{"n_layer": 13, "d_model": 192, "n_head": 9, "n_kv_head": 9, "head_dim": 32, "d_mlp": 768, "vocab_size": 4434, "activation": "gelu", "norm": "layernorm", "norm_place": "pre", "norm_eps": 1e-06, "positions": "rope", "rope_base": 10000.0, "rope_fraction": 0.25, "qk_norm": false, "attn_scale": 0.177, "bias": "all", "tie_embeddings": false, "parallel_block": true, "extras": ["capped logits"], "init": "uniform", "init_std_qkv": 0.0545, "init_std_o": 0.0, "init_std_up": 0.0545, "init_std_down": 0.0, "optimizer": "soap_variant", "lr": 0.00597, "beta1": 0.95, "beta2": 0.98, "weight_decay": 0.05, "lr_head": 0.00879, "grad_clip": 2.0, "warmup_steps": 200, "schedule": "wsd", "decay_fraction": 0.3, "decay_shape": "linear", "final_lr_fraction": 0.0, "batch_tokens": 32768, "seq_len": 128, "doc_mask": true, "train_tokens": 148100000, "steps": 4520, "dataset": "wikipedia_en"}
Each number is 500 + 40 x the weight over its row's rms, rounded and kept within 0 to 999. Layers, rows and columns count from 0. Numbers have three digits each. The size before them is the row's rms in percent of the matrix's.

# layer 8 attention value, 288x192, rms 0.262, rows 255-287, columns 160-191
164:539443536499468500509552531514429510527435534548486505442520500443577467547482458498380492460543
088:489563494518520485552461457558555553493483490481454565519530422488488513485507476556508549576506
102:549559548504506492497453492551509503555495463465533471492521526494493479533480481450451428505445
117:489510513425508415494496487520507530573415491485500468483530468470474496476495513501493498479510
108:520529561467577449490446469474541490539537439442507442511493496515512513520508563503524478464453
099:554511550465500457482549522492467422431460493558445486501477573533546491510573566479498509509545
088:462531458514490520490526514548494508553530503531458538525494569452526558440468548580459448523476
096:561543540487507527470527500506486439542476469532525496489471509555462516497470600508481520495489
099:588504506417512441452484516488560510550483460405498498475529551498544492500474529481545534465507
094:514541523557496483469486387441470532435465431523550510500482446455514506419490476426467502431517
094:514522481440520490478483433523571474483463529507495501533375484585468460497461525471526433533545
095:505470518534495504495489525548572462464432522541431540526507535469551545504460561494507529461510
091:513516505465446529510453470438579422520545497570492397404512447508495495427530508526499496439510
087:501512463545510543472507497486488567590528494456484437561570473530472467424481533538476483516487
104:509563564514480594527475502502449491516447542523452497534610466489513449438415572447531477479498
100:540530473513459479564501537504556498406438495489493463506454543558594495550615492528494510410540
092:516466509490511457531515465488542486483527451524434505463525535453527515549482497439448523490526
101:559479578505485535496483528536459514510484487501552535545543433520470481549490476509551505438465
120:521434476536512486428471465487490454461559392473428480539504481455526536469570510543499627553516
099:527500541436510477550415564512524571469506529460444514484541528542467604501458532540527473501476
098:533442550444578489512467483452485526535589487475519524451462490514480523453442465440527535453518
103:516535515521582541487509484570575417488519486529518469647513476496513493456527546433495533469519
112:522465461486515494546509535501605494518526464500494548469538518517459438522513517533434442439471
115:521461482494515508466532541488513431462581439461497528428491496574459491547598508431495613468510
125:549452531470499446497461548485491492435504457488460529527535529471489489562564516518510530505495
102:474517549491521528533481544531440541544516612568509519509458520477442495494503448529558406502455
087:489541576458457501482441484507486516493483523510522487496522552483475492487422542488454463518481
106:481457526511464480543539502488581508450570474555521483517475599394444504553481476511552395489517
087:505502506491500499534455527479473492490471579450444491479528564552469567474496474526485504461492
112:535513498558539488532489508489493531503458523470530528554520520449537542576539472494535563495462
110:500459515533484525475525455568558463526517500483519519482472549504524549543445545460477479420518
095:497497575394457553452511514448483527484447529458491505493526511490494470446490473531438503508448
099:490495493517561530540553534516410502478509487522448568561540452434569559536475508527516562556484
# layer 8 attention output (transposed), 288x192, rms 0.225, rows 255-287, columns 160-191
148:460540482506441526483464525447580489544569517484587584491574532542506513538515555452533471535479
093:471525505495499492517528425527582537529557544499588468551479469519580515557525504417461545521513
102:436527481481476481519539529437529415465494480499515529507447482524539455567544492480481516489487
106:511553472459557499450433484451446463437486509527487515480574460549501498531555460469483481579457
108:526517516529465476563458515528533461530410506542518475467506541506494499492479508485428530542543
104:482521447508498478479550525462462496490496508517479523442503492474567515521449544568520514494531
093:481437461514466545536412516563412522441526491541550522488504533528453517549585496512505449474587
098:436518479466504482445500526459500483429465496511398448515516510461535476490508495554537523478518
100:408507439418454585464464495509500467435530432529515532468522449533494485505424488527528493511517
097:518480467491499614507463522562524500510548469524478537529492546516548521503491575522486578501487
097:431545489513501531517503504403461540495455426566492538520518470502506504570521502536470467460498
098:519498536495505444514473497403478480518474475482454584494477470385449472508498472489523530527472
096:486522531452508457441525524534495578431515506472498562529568515492583468565424487462441520487513
092:497483425492467476559461517482541477470590440517448502462431535536517479522512475538514588508529
110:561479479476480521478435502529591480515470508462548556490465526512593514545517470589429573536473
103:511446407508551508455457485498485565483502506448478468507479496492508497527462407461452492548444
095:550490525491463511421495458468466511549442499533513535499541421487499484432458528523468496516532
108:442498516511471465485491465478533480461444488526456505544499517535569501530447502516467540466473
113:465506436613489428514431528531498490479476531532483508478559521596509444492450562534464492524485
101:501478490415552478505507462446516480527465500498505498433527486493490429483525442603472552527559
097:577517544490487466492514523514522483525529436471498558500611534573451461443477527505442526498471
106:502473478464465499555506537437461525517494484493539479424457446517544531486516507561447526534455
109:506522504453483448482463572426428545491522510527518493510476480566466497447463471510466475527469
106:501571483510540443465466504511466495566510512533445527478543447525471465541432500590433483507506
117:528557391512484408575474458505439457512535449451484450457510501525498505456452490491476525542560
103:488532467503465596562500416516514465505572462450525495517518534484539505527505437460497536477497
088:532543487453543534487469485506558409507476488474546564501477477485511474523492498524509469474490
109:510494464519583470525470442473440534553503485519542502518566434566441507432503547523477501476491
092:372498486548537415472480425489590498513466467488502521518498479426492509509490482532476488480485
109:478470478419487444464504495579523511479535572482464522464511478515428533483502489547524464524543
110:514599511552508520465474592478489483473466534457506444515512470426501496489458456512570594489585
101:433558434510438438571481510519480472479514428477538556558435531487550431523459482478528444459509
102:554485530454447492512500452516475530589440546427486474486536527526479461476507510507520448473529
# layer 8 attention query, 288x192, rms 0.22, rows 256-287, columns 160-191
069:466463484493539433429516501536558481453472506539448531442508496558605523414407479546491486513501
065:509464545436562496393453459494462459532511451479508462470436421529446498488461505519450484453500
085:481486531488537590504561514499471537471495509441514583486418494493544455531488487507534465510552
096:520482500554458447491530431501538457510515479509440511510479477554454557438477470563479534455542
099:446497430518438487428512502494537494486474500495486526489527504581502412414531494488515495490518
120:408450505480502474499465513422520532472434465534546483462478487525531489453516540466518467563478
102:540459457567492525541531511416567542494495516467483475479485512517539471536520505462540527564455
096:499478482492449587488497511415445444434499515484439494435512496486481488479461495550464559434515
102:418562568534540512448446523504475497567497534518495475544510454463534455449493516485483536506537
093:418433600399482522402562504502490533467433501490506441416449542490484513508511458486477456511511
096:467502482491501524422456454446507504474461493508562501537577480562464475506505521440451518540492
094:446522544497497436556543566497502451490485487486501547503459457485471447595498475500497434534445
104:549529542519477487551556465469560479530494567483428500429513510508408539523478559558493515592483
096:423426499469553547413500537492556478438463456565511509482539549520469490521472483501440494510480
094:501439534495478480566546506520555521458446505527488522503523493506512529464541524492476460403473
104:494510469552478515525474508485434485539546448440497516373473455467563517544534521511518490452562
097:505523499563508577484456551568443528492454439455477477603521503492441528531501537493556502480520
099:512575471468486539516488500499484612526542471483472512495558456560501493502491466526594497498567
096:497524525451494519491546491509529533500508454427465484507486531487482502501478473486579534525487
101:493521471381509592490503483481538464520552433425500540469485492454503463476563543487510515472474
098:460557466515492501455472476546499517530513454454551480440473499498519506544483442464468466481489
089:455459502522515483461543502504447596529507590522520455513487566551463503498560464536514495451573
094:395453459501479539517490483534481488501427495510473472523519545527503487461489498474483436537490
100:436484559511552549520447569519526522491484447517519449534459514460500491510518556458499406502547
099:496482565493449514498544511499553515482596549493486485486515526532495540480550506533549401478450
091:513429465534621462535475502540479472571491502498486440488508532486556477453494510507536494477462
101:501522519441531479467515484452480603491514500515490514577485512463521519470523540458545536512459
106:400490514480524545390479436497505522518488554520453458559489505478451410494460523510509561474503
100:438459495472535477510463494434506440558463454515547428470469453461483522533509492518469417549418
093:493523508518491569505568377486511520532544552609557569491506495506530475430580496449518537455519
096:531524588559524508568484467482567512595471491507503471602472530452536539480512442474423543474460
095:509525440531576534540471451444499477441508503442450493488514457530499461514452534489510543475519
# layer 8 attention key, 288x192, rms 0.225, rows 256-287, columns 160-191
060:532448469563484500578472494463515533525515538462490512559533490451504466552508562459516496429481
064:453586513489597466522490453468470493543541472443474441497554566474520549501512477516599522563468
080:478559519538525534466506512559487556528500438465525500531477417476455579539456463535525500495510
083:474454486561494525610525554498505535589449573532464512526530450506594487527466523494555482451534
129:444520463502440537489472445441504534442541535526414537541511502454447452491524472473460533524484
085:573479550493535511567495520526546543518508503480494499473542472495514468456552552597515562528448
103:525443517457502511460507474454529502408466531566459462506458511461478554517482458476501521486477
099:454440540469493590523452521514570481490505509501539508598524532490463571483558522495569510568483
101:498432500522486534479494495465564489577484513518467565480511488475458462503491496569503476434537
099:492482662535457541484480450513568574502494518493503485461488529480483566474472501495500480516455
100:528543461522494542423496563483528482512494547544511449500537541530519472595532495413483551526546
098:457496508551477483499533562495481518491532529523537510513493521572512498492534499545533455550495
103:501458506528463527587505547518460535557554464445497493500551416457528498539512581500522479470441
095:436550569435488579501425524489500532512489495558461577449478570437456490544539555486541476526496
100:505508484569481564510505527554497548559388465509477559462437544480478530447486524487454485535485
106:450506486514464478415510497498488573545502482402484540451539449525592414446448532531511510530522
104:526551522533441508468496526512470581490512514452446510526544423441441471518496447510577526470455
101:505501522545486487528515423526531437560592494454549572455552480495509486500381446536484535431499
098:427490526497481525483549516569478531508466487526480572541528448458526453522468496488512552503418
103:560482459511466473517439498584513508472486575431517453488463492532567509462519401441501517494462
105:512547514489505513492488515530477569486480487544517506496558527548484537418518415488491545484475
093:556555530575527481555536504461536459439489557504514519490531504509343498504541542504484504553538
098:505416469474500524513519586551547511526437495474476489460482534454508479542482568532508500499583
103:491439566497513549506514491570457511539521422492494502464547442456490557540489550454550409556477
100:488478505535423528454524451526453526530475502513532419497502430519542572446478535492553553483617
099:516484496487504482435502464470520543446542491422515434476548533433523474509527445576553524464528
104:449504521478523489515511538483536516516476479466560464472611478504502514533505462499511443549502
105:541463563431520536503464539515480450514537526535558545494445579464478415555562523445525464482501
094:534466472427532549431489505553456509540522441526451488500511527505482460517598490488493438501516
100:546489437479470475545490414506527385528452492469521542482550506438464608554519482484416529503543
100:465504507483487595508554487473547497512456493520523485484492482559422477476487522439508464389502
099:508489431532575528376529453509477477412555469482463512460537499593506428457456546483460555523551
# layer 8 MLP up, 768x192, rms 0.284, rows 0-140, columns 160-191
102:430510499561474549477504492480472470449584528439446570516536545524473530436478518550495496467441
092:473523506458464449526444551463490547450450551517496502450465433463525570534526516491521530517502
104:490527538509471467513544555556523512563506477448514572503498489497484493528529500474506518542504
107:513426574462580478490429455488592437545584443451533437467473513528566498480531515519495554531525
102:526523562498439566515438444484476549482469537490537604475507589491502521484517505459489505480492
109:542473425491452478559502537405494537460521560526470522547505389479466478521539573486486477457550
095:593446475494494445532495533461499474539519534440417483557508535487513509473490534469474516536466
097:504453505505526486466503458459526423521497480433473436534500617509439540529580522507536464527493
097:473461537515518490576411464545511471514500492514552462492542505404504534512606537561482470529504
100:532538407488503479477518440531533491423543577501473492460613469460515509483526488511577489517538
097:521493503526540515521501501481507414522494543574496524556531437524477556553487595502493548509511
102:436526480544505537481436445514458500498395540481458467551539468486551526483519503488437561581483
102:455468506517493498533568528464461491495509527485455529480558529466510481503477435551504494464511
102:445517427515478502578506520561523471494501492499539502508545433480474521546528553508498501507527
101:485527485580502457505484506492492487462465420504476472394469490502463462554497584507489457488512
091:570544439453517540493465558398511500574488552444481517471457560448455476391480560524579450496427
104:546555498488530448426508527492423509462467471516503541497589484447433504466536528451514470400575
118:492514539491572508518541569498442460415485511554525440479510440448489543479474528536531517574482
102:508471542488507517506511467464524415517480498445536476481504556543439499503552501572424511512542
096:498538454476484446454504438474459536584536573463505523499506548522370410514497556521553470531479
107:502576470508581501551543531450503439536432499542521520489473447483531535485515483453459575517555
110:495524496481537471555576480522526541507491501521424490485524483389478517499468484518512535580545
114:486445541469503492453583518424489440520548508523508436538591445451488464487498426550550530537526
098:485511513470493481456506567468481513479519537517509466462516516541513481424449565494519453529495
108:465609528500495480435510487513564569577464483516511497445496524457461510483565506512523507484573
106:510565515588472428514514428545450456559499458434485487427607545484458531509495453484466419546470
102:488422495444565546535468611490440486502504561487551480453483498519460501514455532509514534480534
100:537506470525522499554527541519537519557501476560500490475558495530537516529521494404431528511552
091:523555509398453510508459535540547485521481529462547469462456547585496526470450519480549499514488
108:423502549539530492398574531533470543551530475461534494499461491504513530518581468446560508541528
103:528548474486582558514498482419497542477492495526557447440480427532451465451540534515490480495559
097:480457473567514477489532439445477497437541443543514468489526420459563542537484540518526478560528
108:461524533494514509453491520446474504558554482462512533446454552549483457532507496502537513605603
118:489559499505463468496483549483529527556496472512419508563490475542579522498544574494515514505550
092:494456523564448508538513518522490474486497464472441509471470519439496532489478485529524477505467
094:495529460551553484418493495472489487565484453545494512579525525475462446536531518496487524514462
098:498479584484516445526423504465551524476585448461533473422534490514513528509525478544509494526510
098:464475436438483536456442532510520497433535413532519495483555505502588526500492477431601507547618
097:502539495577550489510511418476530444533484480513494513483470477533462546549526461493462558516517
103:545519502521519537527498491465552437503521489528535538518498453522557541484518450531420567508504
094:473500505430479451492496466553512492557468480427506573506508572458486451512571500539458470510540
095:479559540478531560549570496447516591524436481476515503461582556445483471507518488526412543523550
097:512447473531516535547548483482454535528547490505579422445548513414488563402535488449525476492550
102:498496499564495468521527561506543498543475500563502585514576443534512508536499494514500531578517
099:529475444565537476477540508550465433453488515456521472454528510540476518509557474502466468423412
102:439499478533524508431577508435495461546501524489507487480470562452494545476504421520442484503510
103:480508453515490500506533484483515482496558466523482469458516486514493470446531449464486509415540
101:461572549454469555469512511537480523519451485543480405574499546513544403496554502529548491502491
098:475470537524465485514516479520509503492497536533528536512540516455467508476497533434477522458540
103:576466462514519491502514534502478563567370511422554460511462525475453486544451559525567457478471
105:506464460468497513575525500432469451518441531512576548524495465506491503443456488536513494486508
091:491477536515514446566517388516487491539463559543484498585481500521551523452470533446592493491494
095:525536411534480495446531455453443456574498445487483515546507478497572532428503608535484503455481
096:512542518499492575555552480490484488459482516452459453615476446390494461455468505502522525512509
101:500470463503563543486450475541524525436565499460523565471478517444568493428488492512534523497455
114:507515464470542441464554559514471534515500438473459459501569540493488493512542532594485513480441
108:495603453514508538492409516565427432563491563520479513462467479515500497546511425446446516531544
092:500435490457444470457461480502513458495464446521597517488515546461475498527454478522537427505539
103:409539479526475488533477516503508506455501480566542464492492489506568512500534436483485508535479
093:508506483482437559487455516502492490502512509499545477494437484423517488409490483471536541482540
108:456584474531519538540435563532486512508527480496523526545503446492535478537498502486504536528537
107:476477524555531491586583571551513535483554524505495486451504547498514513584574498465485479521485
097:596485517527495454429499471497576419488469452537472516492512503416483488530474536537573517497429
098:508507443492469521505548504445554545448466523514558525455511492521420538483453506560501466523491
098:388495509524551463537531578471475500483500520482530478500551477525439516450531399493459468549495
096:458573530500571515480559557468400536454493559443521484433501502491462520553442510511524504520553
102:482480450443497510533519476471465452518566532466515481498507429506537333446520483487473516578509
105:500502523441502487494526475487623500533522506441481503466592479497497574465495495538467500501529
098:497472492501478540522526463464412477508514478519503509472508544447483458517517500477453475463498
098:509496510517443500577560521452514471433484568476490505432461464481509486479452477538529483434480
086:510510556498455521522503489491470496477481524446522506514478505495437493508482539529548525513479
095:498560443483461491509578509490491495472510522444529452492445518476476475477503557467559565524548
114:501526568490506503476491438441524525535466496509500470494534550433568448586471609499475550499503
092:483486481553489442548497486520508476473535542466501427544584566543448503540578478584556497541542
091:526469464500480464530516492553469527538524504484533447511583489495502473483515524492507454527483
106:500500542465525476439423567500457518490523447487529487558646436469555461469519500495472491524465
097:460526584493494477460520551441500558522513471543513541473508547526489482482450547561542441519485
108:549467536466488463576505527501460559570461436519529518492492408446488506558544461459489488639532
104:433499484507539501453436497515407462462514541528481574518548442533516516480431541506521484505541
101:540532478501465538519484509414485492475506452473512456494566437480433477480552454550492490483565
094:428473473477505414528424523449538511496535487590628498441542523482451493544554535556437498516503
106:554530525528450482485490486463497521447518473390466385457462503472421495530533502519492587455421
088:438501536497610497426534544544451524497518479524511460508526425515483502445464491590498566472521
105:541472575444470531505512513485498464515489571511515510440476488501473510455479487496494483481513
096:528542484519430447505534478486604553502518427525543460532469473425521406526472496462515557492527
102:504483502448475452509482566489517504437565458476487522429477504561455515505551446525419487486497
108:516561483493502551529541576533571519481468523489480463490516518504483525483598499499542470493518
103:467535479503523494427528524464495499473553447509495459482514535522534534592434515455518480529523
094:509497514520545470587503530499513495433505486463449502480505551411539494525575443513473500514545
099:458493551627538494476530505422540449533473457541466557506580519457535510523559503573531567475511
103:478477390456541535505499585458509528463503543479435540478483454518495504446525529509551547484527
102:445504520518564475509476521503514460481485568543529597459513559512522514533475498471527559449500
096:548487493494563487499484490482442540531479498454517430573437492466532494489491554531538495493471
104:491516508564528522512447478500408464509510526526391500501579534504561505510524509519503519453488
104:477483497538438506526484545493524534520473445502519495444541572548361562508458514438457521438550
092:475522518498506461490529510543507439517492571571521511451538474526417467466549432494487525514503
098:458479534456450531485498614488549506533529536491536471449493465435471559436435511455490570508470
099:491521505414485486483454531469426481430481466465493555565451496503591462514502505513550472477507
099:446509488539604541452509429482533559508471519542538472460486424495506469434439536451526476551546
102:536431528539505465522506485489446512473482507519558534533525520520402480534555565488482552533469
103:491504438471501488445528565451475497488426428498486495438517490534461593464478506411469522480512
104:531526458521492620505483502424483437477480501517571507355488518541458512490540498469469403508465
098:567418493519482519459443465518528478475537488502451551517591514427434482482484494513532431501520
105:470514520607450474503440524518462456529499475509497537488475466512499551513505550510473565493531
101:525521509500488529513559436537484509446436508466520452493527516451470460506465552499531556495633
108:520500490486563474550531512528575504419549466549515415533554561526557547472496493467509516507498
093:444458517463530452522501469423507480485492477424550503538482539514523533511508518525510501431486
106:541563554498529494488542532507484505472450515527577522424465497476546502547482470555492467547506
108:541501537510458402505445526495517593543531472529490592492541526493458487512431494509468501518513
093:510533578517421544533514457557423498475493479501536496448421462536461445551460528481501492551515
106:470425544516479493503507561481505525490502438497476446503466451457488525491533523495525515501472
093:479576542455567480518490508531542479481502516437504549480520511528524425448483487530536498463469
097:390548443531555491533521469535468465455543508528505431475480535480453483536482500489476559466539
098:522465482582402529483577541570508488498495482477544482491490531490509566522507559567473486514401
113:477484528448447482512485569462502592497495504577545526457526472497468467527539611463538564458508
101:513522490502488550482561495565543487544523494518502534517626506518523515511513562453508467538480
097:482508501478470520519548543519469485476519541409486462511555546527506520477419488486491545470502
100:520506535513531451506593488520474446581494469469489536530526532491597530483502431387490503520457
098:543420472526490472466443522460454541485450506551480486498591547521519515461465506576509552540502
101:578554440535494476433592503448491478484541463554527507556528387459510561456538490455478512540503
093:587573524468507472507451494483521520438442532483523530489464526492496479532491556478458502486522
110:541473563414458489504583455456482498505546463525463496506442536477477534497477443492506532562612
094:506500569570476416457427524494532507533492527431477525565478541460525472514475518483533489445482
106:511468474558520548513458489433519476462516478580524452457471481464476543485499515539531479502514
113:486566507508510441516497522532505601459457498468495473471510467522545523453507560504443549501453
097:514518536555543442546394462526585456497508549491548496382500508432525479544503485508486536513467
099:493514474587447489552509548529492446531475541488436432425474489497556410528499537488495523502492
103:515501518469478533549456550449494551522419521484537495546582527529617540432545549507548536530486
104:482534524460443461463473499528478493546512480450491489534492537425519424558492539466443578450508
099:501451531491519522422535501507512503477460493449490454496503511474562558458484519480421538543553
103:502550549472597558399573518486430555432485488478546506481510459503467551528562456488538515471471
098:480536511473498497507590511576487431457500582479478536523495527436497441490491482478566521465498
108:484513520521406486536501537518486437486452523538521523484524456422452482491572482552527544441544
093:533540498490526518532449461531534497517464545547478531531608462541474510486469496466520531507499
101:462479488492502449528524547449510494440508443482541439523576484538500517438501468476546482486610
097:551489586471576490532511451490535558537482442527490456503482462417485549536470485538533457517449
103:517519550502442511502516467509511474528520485505584468498509517505524466563507564545517510520513
090:556530519569502476503502497436493529525477554604553505509544530540531471505410527538520412539547
098:469519497516496475517474516472574496516495497576544509445473475485457471490477458555461535517482
091:487483505601500520518502466484529523529478508516558481447531480481468461531460508486560491485609
107:464504514447497560437503542547476458519461494532554470459474550474459534454515534475513449564491
# layer 8 MLP down (transposed), 768x192, rms 0.306, rows 0-139, columns 160-191
107:508551410507501507473522518547515479425466495503455517543541530491518523444544537440462549515478
095:460588538480464483474466545488421520541484437509557539539487471542511527488576490554451456557465
093:478563485494434526565504525454600520462524491521522561481522465482469530578469530481514513566533
102:531478502553515517508465518525467422497509463485457489478518512499556551442535494483470476512502
101:493469472503462548573523432476460493502492520575519469508504492503485445503465481480485492554503
105:449542469474506475539446494473512509490516508563511532474416530504441477502471490465489521470417
105:658545490486450529482524520527500483496518516486497387439474514519583470556499401531544478520511
096:567532549487518484446537518518567455467509493505489510501576521526493635595510531502513481500508
103:476481533446490505478562466577497548514466470409486423590473457558469453519540481456504550480502
099:494449470478507419528496487470505507528449512498533442520499457458499479471521511462528494462541
095:519457492492491467563388503552573485510486504443500477515436577544461467558499460504507471513523
102:461501469526409531548529500507457482526506582481521485486489559550476554506555454479428494518524
110:485523545512575493544540508479469552449496490484486501461484509412460511537435458507491465533509
103:497517511566418489447561486516558502453511481566514484512445448482431503465521570503580459511540
097:470555499492450467491475501481437471507472511458504529521472473408555485428544560529544508538496
087:445494491558574525567455467450426499459477407543567478487433497488464511485510422477418568525496
103:504480448522551501432442551587351483431463503520403487490493479472506538368536498425480465471581
105:541546497503567578484404553501420482440558494559501472471477477470536429437495422486461465435478
102:420492604453466568469485530493408462515497536536466454527524499485512429542520517423500473531542
100:491526513489477486452494439530478560517560518542519524447504466547540514409497556516522478562562
111:486540507528477491523470458412568485490542508524473459495498519496565538544455502552400538444534
100:438555465520485478499554446536475497466551468453484485453489584477446417541475461538516513528523
114:508507554553590448504490448509534521447432480517471473449436568454418506494464455525512509551469
105:435511556495469504510515512492487559549478515519513464463498505509597452414490518515447526412521
100:573529533493457488514528581547564500563479604445474513500515474513543511509488491597506527460620
102:477552487444522516518491540492503486554592492538532483527489569529479529498461465583545445459496
104:489562547462511494485518510485598530524513525446441462440497528418484473483519468543555413522509
095:516499533473582551431458498443492481488484492417491507441493410502507513450529505500520502473428
093:511530597545475434531489424576501485463545380457507506548540558523580523512558497478490464521485
104:475439518499565511508513513501507542487526499511597519519439464500494564445538520518482422405536
104:364565502520437510520528467423467467532539493501494592484452454571498484543487486522446427552590
095:465471524523465503552487478506534490445438458548563538535519483556466469546516479553468489544558
106:524475554538482532486489493510481530480570493509491459464485446497520517515494487555526525478464
100:497514526547449517547472559456476564427492543523480506481519510475477477515456588482470465509446
093:532498507579501511596462443475536542502500440490488558520529551521506426532457526496529463562524
095:500469555479449450530468493476545559493499544518484522455471504477505468483493465564501440500465
102:517534529494455438518491495493521471483467511522529528506469540410573478498489456519520545558438
099:427494538450427543484512438455510521526568514504471475508490532474484483570489447497544572552419
099:480470486501482492457593542482494547501430437496513481468531509474524507482480538580563521505516
098:521558536488538531510542489488454445576547493427533486430474562511509430616455549469541495529462
098:569502497424458446496460509577474582468507457525528461532475500489404492486573525463448474495499
094:431472555522515460521442577552428497473454473492496556546490506494481535483502469506448520509500
097:515453474494462488579494491563505519488491477486496493488504530415540433470454462491441486564521
106:504508505496472493528535414502564474588449496524477482559491455498462494545545560445491437429481
098:488514544453536552366492497541463493513549537524480551491529463470503503594482514438524536496502
097:451489532497549460453495493556503475556468465552513500511564511453398508544519482566548503543512
098:514512532502448515452539457405507445590402508504552425467521526544496499523471496550563420503511
105:495497488499496518455443401469485453528494498424506429536508525514478515579500488444563536490524
098:514556481504494498396572474501490550494432500440536515545504508502435469480426480521509476562485
109:561471495444550495515540510531475395523523514460411533503424477408495541421485484527485440481459
114:541558434466552541561525555440490523508570558464472524486459429483510448542510482437501475474511
099:415499513499480515520456520490433449484509539480494500524546516466519505487543513495456523430502
095:525479527534490501400528501476568510501474510604515499554451473475475504499442496515512517524493
090:480474564501462474447508547525530498458494499523419563539504422499475506483517495492530517524472
096:546506493522470440525470554498417520481524521461487464504552483563420478458367496509481514589504
107:516468529544499474561540519478494433552520461459552541471464493533511554513493486496541475487496
105:530485506504477513486550581540446510469533500501493536567505496509479516483489499483554394450563
088:552476494532420485527483497430514470491522565509560469503507533481434581481480445472443435481558
112:408471481501460484562552532548501493477491582480532497443470528512558510490526485489522493527524
097:437551489474458605513519487427505492573481494467520510438469537514502475508445482491537436499493
103:510518479458475503431469505464487456436457513433481435443579542450471536523532567490535441443419
099:522529487538562458576506493468534574503491456528531500501478533521427522464490460441452543452421
101:451520624438522509528525455506573438535464507525437472485456588525544501540552546480557448483496
095:491456530513504479489440519475496469459531471492527434519532481457535535507486575455482481596506
095:430533587497491525552392544502442421528453513462515480456529540504414535502471521476459516554508
096:480534498531619480388523472533472526544510531486490484473573495537495518515501505390494465500440
110:576539475454490433498508447540500444495489519460488527459506527512455518526485530467486480451509
105:493479447464454510479491430526450454478495445422526564483498535506494503494437541507557484503532
102:505506500533493471525490525495489455498558548540543532468443502523577493528504463449521527506488
096:472544429477554506525545506530474543521495469515536505481456585579543524386568494597504452499489
094:413484515467516531478523510483490442511532513541478518559396565486445444479468455490517517498520
103:480488472497489500561560488537539478429454548573436474487529494444479548539473546484535444541564
104:469460567549469502492448486529483485491434537532498470532532487432518421585529486511493511507484
094:493471425430460544497454480510448534499479484484487515484486520524453466551481452563588476487560
091:509492487492496492478461511517488454538524496548479519501479489491566497412495502480488542515476
119:599494562470528509466510508463507537558492519553516466449464509518503512452508495511513496510483
099:473463525475526463447542492510395557630454541478516513541495558432515433536488488505516454514481
098:612546507461515500469486437496525494455532521555443483491529476499510393522536447441485509527503
101:505457549549483479502474483505535545543505497484574533478503480525452463503487469484516428526515
106:466564523496480552495490403454432439508578508470523559521469420518562548492507455506487462484476
095:463484494479494584494493468508481542544454435587543435491498491548480580495462462563581487501540
109:475455541443395445519397497473512415533474507531450515550435476565475450503550571468527528520483
086:517536484492460549453502471499483535519477478513494476566521505498532484501459484489482492518491
106:496491596531441520494525473444561543534509515532562505428537508484545451511494467511465467495551
098:455494498501535465559505490521484495523522439470547506534519500489477504564496494564473532470479
106:534492495519465485488488399523470479510511512574531459513457574497508482520544456435492494549511
102:548462456480500479513432474538533503622508504479477465526563506470503476568468497490581507496515
104:486500478501530553499582532482524440546465483522556489493486453546492432472499479522556481453530
092:470470465559552559422502461534456526525508524488444512487518535465488557416471493477453491506516
105:477490412539519516419494515519452465492511486473494450510526573475525429462480484518564498559514
107:501478505529567573541517493469460498533504489496497489526529546504510533599492537567569456457425
102:478639519547475504550453521493444477459503496583515545491490547489475479504475488469494539493486
096:482510568503458512445518476463602535502571478426466472530432464502526530523543521468531521481469
104:474459434455483501497438579529525480556445530450500485542536493510541525485525506454450503471522
103:511454477420480522503523543470558558530460479475527469588490497509561471579545430497547516521528
094:528524469492463545457578479455513398501420542440498545486421508488512489501579528502500462482480
107:507473427465566560557522511548455453563549484442575506551536494518463508464525489483487553552510
101:566472531518549525380517508532528506487565553515530449496516442487494461541518448499589468505522
094:516556526538478516506404496524477560512479454486534539489525482526429520514467445484524535485473
106:509490523536494542538497574477490528504469514540497480543510569503507516545473541538473478516493
107:443564526423464497458560549501542449539476488460586453435422471514472514518475469504441513492456
101:541502488477539520410524519516470509544499499479491471506513531481488475431502426507512443508517
096:560534498507512588456475466479439459495506458542528490475476525516484520417571517495524541543455
102:411575533518537538497493499487496502531529506514487478533471463444499490521561465511543524575578
103:578526494494575507563557438516501565525458519500504439473513494463464514502465503536574488445480
102:506470509488531497436518507550511482475629450520497527479538432457497522491449459446447517543457
094:515515435517495559690499475560498472502485393584482485433471470433502444489476466492446479475517
099:567528513554472477502441529514549450443499550448525533486469506503484504490471477501478512562490
108:528492522449477510433468518435556526500422467428463511550530475518557505464457573509518513503458
096:496407488512469521515478534485551490531526530488559513497533544513504460458388424457477567436504
117:541475515497501532496459556475596521496474468488527477570586506546444499455518498504453546541535
095:502541535531444485430510538536494434546464485569457497552444497501527533437456468505486499475458
097:520538512537458416427467561518449500482459524496515492524546456448505440482500485535466488528474
093:497524474502504569451503478498498482545491428471438498499468530447429625464470507561497498503530
103:459518474502521506445462514499458513428533536487477559574496478540499572498461472460481466505486
100:519447543527494502521550514450475468514584551485512508518524516502526515501517525475524536430516
103:514557520518491528483504452567564492533505434420501506416432542557454536489359491554549478561522
102:447514456517563529458537447527475491442449455519563476486524527524514511505488439520497448440523
096:477497442489464467436544459467507589572531498515545491536461445503492472551518531452614477488511
111:492496507521480446442479411476418604492456566471530463458434502561568470549451505550479485517513
089:502578428574489500540521532495484448493482494439479510545512492482443452533483507504470493546506
094:511449534533501483455520534510520491561521517454512490500459493535473515473480486473498457513577
103:516493607509548483397624480528519456450540503463518556535546459454502505520497484529530523462517
110:476497514551518575529437527577592469476570506524488539473554481502539515494432564570460466565496
106:382503533527485524570518492451537500482533539496511451515497486523486506538520497518372452485485
102:504440497483442493513569530512602541509495476517554491518521504464513546499527491439488452434431
108:478506548574413573468521560422531517463482546485522531553483518483491569563435452510477479412533
091:579524548541546550490489461483529495510522506619507538518473505504476521520533541516498503539555
104:521520491495395454481490491416497522524465470378445497457442590470451534466520490533493461547493
098:549471513490516466444461541437454563493530532561562576472431519548433510489493490493429488539498
100:480490566497545497472481514505505463443466497529501555483553497516493447474503503506537513527434
098:474388426485495567473470513495516494471495455447506459494457496508510524503510443538484529567494
102:541488494494519484499467554488473460473513551549539457527472479493499487444487547569467539510477
087:479495537443549545518533555465497511570529422438531487509476501537470567496488516524509503518537
101:482478489485443473462509539584439502455544499521518483552526461457542546540519499454535500404505
094:461464506530509487570562487485609562445503498523506511494456473498507552496501489527521492438424
100:544495507452501525559518497542457489487475507386550559480569555498555485481477495488431444473576
087:477501528503504444507483505480503521471491524479502534488498440556446481510424547535562498462483
101:563475469466459527520508495527494495502540475508541501497564506484519458472466437558524532501451
098:547558476588461486469499500476493457491472561524492512551514465466518514493527455526480496519579